{"n_layer": 16, "d_model": 448, "n_head": 7, "n_kv_head": 7, "head_dim": 64, "d_mlp": 1792, "vocab_size": 32000, "activation": "gelu", "norm": "layernorm", "norm_place": "pre", "norm_eps": 1e-05, "positions": "alibi", "qk_norm": false, "attn_scale": 0.125, "bias": "all", "tie_embeddings": true, "parallel_block": false, "init": "normal", "init_std_qkv": 0.0161, "init_std_o": 0.00284, "init_std_up": 0.0161, "init_std_down": 0.00284, "init_out_by_depth": true, "init_mimetic": 0.5, "optimizer": "muon_variant", "lr": 0.0109, "lr_mult_o": 3.0, "lr_mult_down": 0.7, "beta1": 0.9, "lr_head": 0.00429, "grad_clip": 0.5, "warmup_steps": 200, "schedule": "wsd", "decay_fraction": 0.304, "decay_shape": "linear", "final_lr_fraction": 0.05, "batch_tokens": 65536, "seq_len": 1024, "doc_mask": true, "train_tokens": 423000000, "steps": 6455, "dataset": "wikipedia_en"}
Each number is 50 + 10 x the weight over its row's rms, rounded and kept within 0 to 99. Layers, rows and columns count from 0. The size before them is the row's rms in percent of the matrix's.

# down: layer 9 MLP down (transposed), 1792x448, rms 0.0343, rows 1231-1255, columns 0-63
# up: layer 9 MLP up, 1792x448, rms 0.175, rows 1232-1255, columns 0-63
down1231 095:55 46 60 44 61 37 54 56 52 53 45 51 44 49 71 42 62 60 35 50 44 46 62 42 58 47 34 51 29 56 54 51 60 60 40 51 65 32 64 58 63 49 66 46 44 58 47 50 54 60 51 32 46 38 67 57 36 51 33 40 47 42 60 28
up1232 093:51 49 43 36 64 36 47 49 60 50 36 33 53 51 64 67 53 57 52 56 56 25 37 51 37 55 49 61 53 40 67 44 54 56 60 49 52 56 46 56 46 59 63 59 54 48 57 56 70 43 44 56 52 55 48 48 41 50 47 56 54 47 53 49
down1232 087:45 48 55 50 51 45 64 46 45 29 37 68 46 62 62 50 62 47 46 59 66 35 45 42 56 52 60 26 49 53 60 57 36 49 48 44 44 52 46 53 48 59 70 40 62 39 51 51 52 48 60 40 39 52 51 32 42 35 48 62 60 45 44 71
up1233 090:61 58 22 60 42 55 41 69 41 59 53 57 50 54 50 44 56 33 49 64 56 56 53 35 49 49 38 49 46 53 47 59 58 41 41 54 34 50 42 45 38 43 36 51 44 31 52 46 64 38 49 46 27 47 51 41 53 66 44 48 33 57 48 38
down1233 084:53 59 51 55 58 50 48 72 46 60 55 70 42 63 34 48 55 32 48 49 49 59 43 56 38 44 53 45 29 48 57 63 42 46 52 52 46 49 41 54 47 31 45 63 60 66 56 74 82 59 52 46 56 51 45 46 43 40 23 48 49 36 47 49
up1234 096:58 56 47 49 57 48 49 40 67 53 61 46 64 61 47 60 49 64 46 64 54 46 63 56 40 46 34 42 66 46 59 50 51 47 39 52 45 46 48 44 45 62 45 24 44 52 62 72 40 67 41 40 42 60 47 75 50 57 58 49 51 30 73 63
down1234 095:53 53 57 52 41 39 44 53 50 58 52 50 51 56 36 44 59 61 56 58 72 50 42 47 57 59 54 37 59 44 45 52 40 39 62 34 35 46 53 57 51 61 39 29 36 47 30 52 39 44 50 69 41 67 56 44 41 58 44 50 41 40 52 40
up1235 090:37 45 47 50 49 47 58 55 61 44 53 63 55 48 63 53 40 60 55 44 30 47 55 71 42 47 44 36 51 61 53 43 34 39 50 57 43 37 61 79 54 33 50 38 69 77 43 49 63 45 57 67 41 60 43 60 41 48 57 40 63 53 44 59
down1235 096:66 52 59 55 45 66 47 58 26 67 52 34 54 53 70 57 53 57 50 45 68 41 56 40 46 37 69 67 67 46 59 51 72 56 49 41 45 63 36 48 47 43 42 43 47 50 65 62 50 32 33 53 55 35 50 54 64 55 51 52 44 34 65 41
up1236 081:43 49 21 45 63 49 21 77 38 39 43 30 51 45 45 54 59 43 43 64 43 47 64 37 58 59 42 46 38 42 54 53 60 51 53 42 54 43 57 61 41 46 61 58 54 45 64 42 40 39 40 40 48 66 41 32 40 61 49 52 54 44 62 53
down1236 073:34 41 48 49 61 50 58 55 42 31 48 45 60 35 55 56 66 58 51 45 49 48 41 60 64 47 46 54 39 60 35 41 68 48 52 55 54 50 30 40 44 36 49 54 51 39 54 46 32 62 57 24 72 59 58 42 44 56 49 51 42 41 50 51
up1237 096:53 48 41 55 43 47 43 40 65 41 47 48 46 70 41 43 47 43 49 59 46 48 52 48 45 33 32 46 43 52 45 66 47 17 47 74 61 59 43 58 63 53 41 45 37 38 40 59 57 13 58 53 52 54 59 38 44 49 51 60 62 42 65 49
down1237 096:55 38 52 60 65 53 51 48 27 45 58 58 60 48 58 37 44 50 51 36 42 54 50 48 35 71 63 27 50 47 39 41 52 52 55 32 56 52 48 44 51 57 40 40 59 52 52 45 44 76 48 42 53 61 59 55 36 53 52 45 32 46 48 40
up1238 092:40 52 58 52 48 49 53 71 41 50 34 61 56 33 60 63 50 38 41 50 42 48 47 54 28 27 51 50 50 65 52 63 56 49 53 57 38 46 44 63 54 30 27 68 46 33 43 49 47 44 60 47 51 43 63 31 67 68 60 50 30 52 62 49
down1238 097:50 49 48 34 35 47 35 54 44 75 48 61 60 73 45 35 50 49 43 40 62 41 59 50 56 51 58 79 38 56 31 50 48 52 48 49 57 39 64 58 45 47 69 40 46 52 43 32 54 69 38 66 51 45 41 62 32 45 47 51 54 72 36 42
up1239 096:55 54 44 54 27 53 45 41 66 61 49 47 52 35 41 51 43 51 53 56 57 54 49 38 49 62 68 44 42 47 38 55 48 49 54 41 33 49 45 29 64 28 47 55 45 33 59 19 68 36 54 65 43 70 52 54 43 66 48 29 49 46 48 51
down1239 088:48 56 56 46 52 47 71 61 62 60 73 40 41 44 52 46 37 32 37 42 72 39 56 49 40 52 47 52 57 46 62 50 50 68 44 33 55 55 64 43 63 72 54 39 46 43 39 51 15 55 60 39 73 50 52 54 48 36 46 52 64 32 48 38
up1240 107:49 67 29 38 44 57 49 51 47 48 54 53 44 47 34 30 52 54 47 49 52 39 52 27 29 47 62 63 72 50 33 75 64 37 64 43 62 63 52 56 62 64 37 65 47 66 48 57 59 46 52 36 37 48 56 54 56 55 45 51 39 62 54 47
down1240 109:50 46 40 50 52 54 62 35 60 42 51 48 44 59 61 44 55 46 52 27 55 40 38 27 39 52 59 43 63 54 52 47 54 52 56 79 53 50 54 80 53 40 41 61 61 39 55 41 52 53 52 31 49 56 38 66 62 40 49 60 47 39 60 59
up1241 094:38 52 54 32 49 52 65 55 64 32 56 64 60 45 58 59 57 54 75 48 55 57 53 60 50 60 26 32 67 59 46 37 43 28 48 66 48 53 40 47 56 37 58 43 41 52 49 49 51 53 71 44 69 46 53 48 46 40 46 60 44 37 25 46
down1241 100:51 31 42 52 30 40 58 59 51 47 54 31 36 43 58 66 57 45 44 54 40 40 42 50 41 35 47 59 48 44 42 51 43 59 53 45 52 57 51 47 58 65 50 50 64 62 61 60 34 61 48 42 40 67 57 46 41 44 66 59 50 58 52 28
up1242 104:43 56 39 55 58 35 74 49 52 61 48 45 54 65 33 55 55 57 41 52 52 35 58 54 60 47 55 79 38 56 63 44 38 51 56 56 33 30 51 43 51 62 39 51 40 59 45 37 60 56 44 49 70 38 57 45 41 47 54 51 42 62 49 49
down1242 111:34 57 69 46 77 40 62 39 60 57 52 22 52 54 28 43 53 35 45 40 51 35 55 38 64 51 59 58 51 64 67 56 56 59 48 65 35 50 53 49 44 51 55 69 46 55 32 51 43 64 59 32 69 46 53 57 37 58 43 51 59 51 40 54
up1243 094:62 40 41 71 41 47 53 39 56 50 44 55 48 55 41 39 37 62 42 63 46 57 51 43 49 37 50 47 60 70 51 63 43 47 54 49 47 59 40 53 46 64 71 60 48 53 47 50 30 69 48 61 42 50 32 37 54 55 27 52 50 52 54 58
down1243 090:52 54 34 35 55 62 49 53 51 50 54 63 38 66 54 64 52 44 55 51 57 61 55 51 41 53 57 40 46 17 66 44 69 45 37 65 46 44 57 46 56 51 43 39 60 26 50 41 51 43 45 56 65 50 48 63 46 62 53 45 52 39 31 44
up1244 086:66 62 47 40 33 52 54 49 67 54 46 50 55 47 52 42 53 32 54 59 43 47 54 55 33 38 60 57 68 63 49 38 35 51 42 40 67 47 47 38 48 36 40 34 39 53 35 40 53 63 50 45 45 47 61 65 38 70 74 56 57 38 47 53
down1244 091:62 42 44 43 38 44 32 71 52 47 48 45 48 35 59 62 63 69 48 51 48 56 50 52 45 32 42 59 35 32 63 39 63 50 44 59 75 66 47 46 59 63 64 49 62 56 47 38 34 48 49 69 44 45 66 40 49 59 48 45 47 61 33 50
up1245 098:50 51 48 64 39 35 44 51 52 47 48 65 46 63 49 45 57 50 43 34 58 52 53 47 42 44 62 50 33 59 55 43 48 62 67 40 31 46 59 75 51 24 65 19 76 28 49 30 52 42 43 43 52 53 56 57 44 74 58 62 44 42 39 45
down1245 100:55 50 37 42 33 38 49 53 45 47 54 58 64 44 50 43 54 46 52 46 60 61 47 48 44 40 28 50 62 48 51 68 45 41 56 53 43 49 21 56 51 52 55 50 58 38 34 47 36 54 48 48 51 52 50 51 61 42 52 53 38 49 68 50
up1246 106:44 60 48 48 59 38 58 44 40 84 62 27 52 56 45 58 59 65 40 53 48 45 48 49 51 50 43 57 22 46 55 51 38 27 55 44 56 55 38 42 58 56 49 53 41 32 47 64 35 54 43 64 28 50 65 49 31 49 49 59 55 75 55 55
down1246 096:52 44 54 47 38 66 45 43 49 63 44 32 52 48 68 60 53 43 63 48 47 46 59 33 56 47 60 39 47 55 64 56 55 62 45 47 51 62 69 53 57 51 48 42 39 66 51 29 61 35 61 65 53 37 52 49 50 60 39 46 55 42 65 53
up1247 093:59 44 39 60 60 42 58 47 49 67 52 53 61 53 56 56 44 64 63 52 60 19 54 42 33 51 50 51 44 56 59 43 62 55 59 47 67 45 45 46 42 53 47 51 51 57 52 37 60 28 71 46 69 50 41 52 63 32 55 40 47 77 48 51
down1247 094:42 37 39 59 55 40 52 43 63 39 65 63 46 56 52 60 69 63 50 39 63 52 50 48 42 55 41 35 41 58 64 48 54 54 50 54 35 65 49 45 34 45 56 46 72 48 62 62 56 54 49 47 38 53 46 28 47 49 50 57 61 31 37 56
up1248 086:63 58 53 48 54 68 52 50 63 63 52 69 65 42 51 28 60 47 63 44 44 49 25 42 58 65 40 53 65 47 61 53 60 51 52 43 47 59 37 54 50 63 49 40 61 50 50 49 33 37 45 48 39 50 59 45 36 40 52 63 49 53 57 62
down1248 097:47 41 48 61 65 42 45 41 49 37 44 49 45 65 44 56 49 50 42 51 49 65 60 63 50 48 55 42 44 48 45 49 44 53 61 38 40 40 50 42 45 54 57 65 39 36 26 43 75 44 51 50 45 44 49 52 66 50 68 48 52 41 34 53
up1249 115:53 50 43 62 43 55 58 54 50 45 58 35 51 46 64 48 47 59 52 42 64 28 61 49 55 46 50 54 60 35 59 51 48 47 55 53 48 34 52 43 33 54 47 67 49 50 53 39 64 43 44 68 37 57 46 53 64 24 61 49 46 66 54 35
down1249 114:64 51 43 58 35 50 40 42 52 64 39 40 55 52 61 51 44 49 73 46 50 54 50 47 30 53 47 56 50 45 52 49 65 44 62 50 63 45 52 36 40 40 39 47 54 83 55 42 66 57 59 44 51 57 51 59 55 58 54 53 46 55 34 40
up1250 095:37 42 57 46 40 48 42 36 52 48 51 35 49 60 41 50 61 60 49 67 58 59 42 54 54 52 50 47 56 50 47 64 62 73 49 49 38 49 64 40 51 47 44 49 49 49 49 55 46 54 45 38 66 41 64 56 64 41 54 31 33 48 37 58
down1250 095:57 65 50 50 57 42 56 51 47 46 55 68 45 62 64 52 41 34 34 54 59 51 72 60 49 48 52 56 60 48 55 30 53 48 56 38 43 44 48 61 48 51 34 49 54 51 49 56 55 39 47 58 76 61 44 47 55 44 74 42 47 44 62 58
up1251 098:46 64 35 59 59 46 64 48 60 58 39 62 51 49 53 50 45 55 53 59 57 56 55 56 50 41 44 65 37 48 45 45 66 50 53 56 39 39 27 33 56 52 41 21 76 31 49 65 52 50 74 37 32 65 30 43 55 38 44 70 73 43 52 57
down1251 108:37 49 56 32 55 27 38 43 40 62 44 59 55 23 54 28 41 59 50 66 61 42 53 47 55 42 68 32 54 46 34 43 52 62 60 53 39 36 45 67 52 41 42 44 78 25 48 75 52 58 62 60 54 50 49 56 68 57 36 44 33 43 58 48
up1252 092:47 49 41 47 44 46 54 34 43 60 64 50 34 51 53 45 49 43 49 61 40 44 57 49 44 45 49 33 41 51 63 51 70 56 66 54 52 49 54 54 35 57 50 65 68 39 36 46 52 45 45 52 57 48 51 52 38 56 44 53 41 52 53 60
down1252 092:54 49 60 50 33 52 59 64 67 49 46 45 58 71 62 41 64 52 35 58 50 43 58 43 53 66 48 61 58 49 66 62 34 49 55 56 63 58 56 45 55 59 54 43 53 63 62 57 38 51 49 61 53 44 48 41 31 36 56 54 49 37 40 29
up1253 106:27 51 37 49 63 55 51 14 82 39 47 41 50 44 53 38 54 57 46 52 45 53 55 60 54 63 49 21 54 62 54 55 59 37 63 51 57 50 50 56 44 46 50 41 44 62 53 54 42 50 37 62 38 43 47 46 64 47 55 49 31 53 45 48
down1253 107:40 41 41 31 66 45 39 45 55 61 48 50 53 52 60 66 53 45 55 56 65 48 46 43 53 62 47 48 47 32 57 55 46 62 41 60 46 49 55 55 36 49 65 49 57 61 56 62 63 52 47 56 64 48 54 65 57 51 52 42 59 63 64 46
up1254 094:41 51 52 66 43 50 51 31 42 35 63 62 46 44 43 68 35 49 36 37 44 37 47 36 63 43 43 43 46 40 45 46 43 44 46 54 49 53 53 35 35 42 31 66 66 45 55 31 71 45 56 32 36 63 37 50 60 58 51 55 55 49 40 37
down1254 087:48 61 58 50 67 39 53 54 53 42 41 48 55 40 57 54 45 38 53 45 37 34 42 45 46 44 61 32 45 54 36 36 59 35 59 58 42 47 64 35 55 49 38 48 53 36 52 55 40 57 42 53 63 47 53 49 58 48 62 58 66 44 44 53
up1255 104:40 63 62 40 31 61 43 46 39 46 47 55 58 39 49 50 62 45 44 54 39 45 60 56 52 76 49 57 52 49 55 64 27 43 46 56 40 47 47 49 66 65 26 46 37 63 40 49 60 46 46 49 59 34 51 60 39 32 39 76 41 42 47 45
down1255 099:44 54 61 34 50 62 52 52 51 53 61 49 54 50 38 58 72 47 61 48 45 51 44 42 53 59 32 61 72 62 48 48 45 33 42 50 56 45 59 71 57 60 50 46 46 63 43 52 24 68 56 38 69 43 63 58 67 59 79 34 35 66 53 34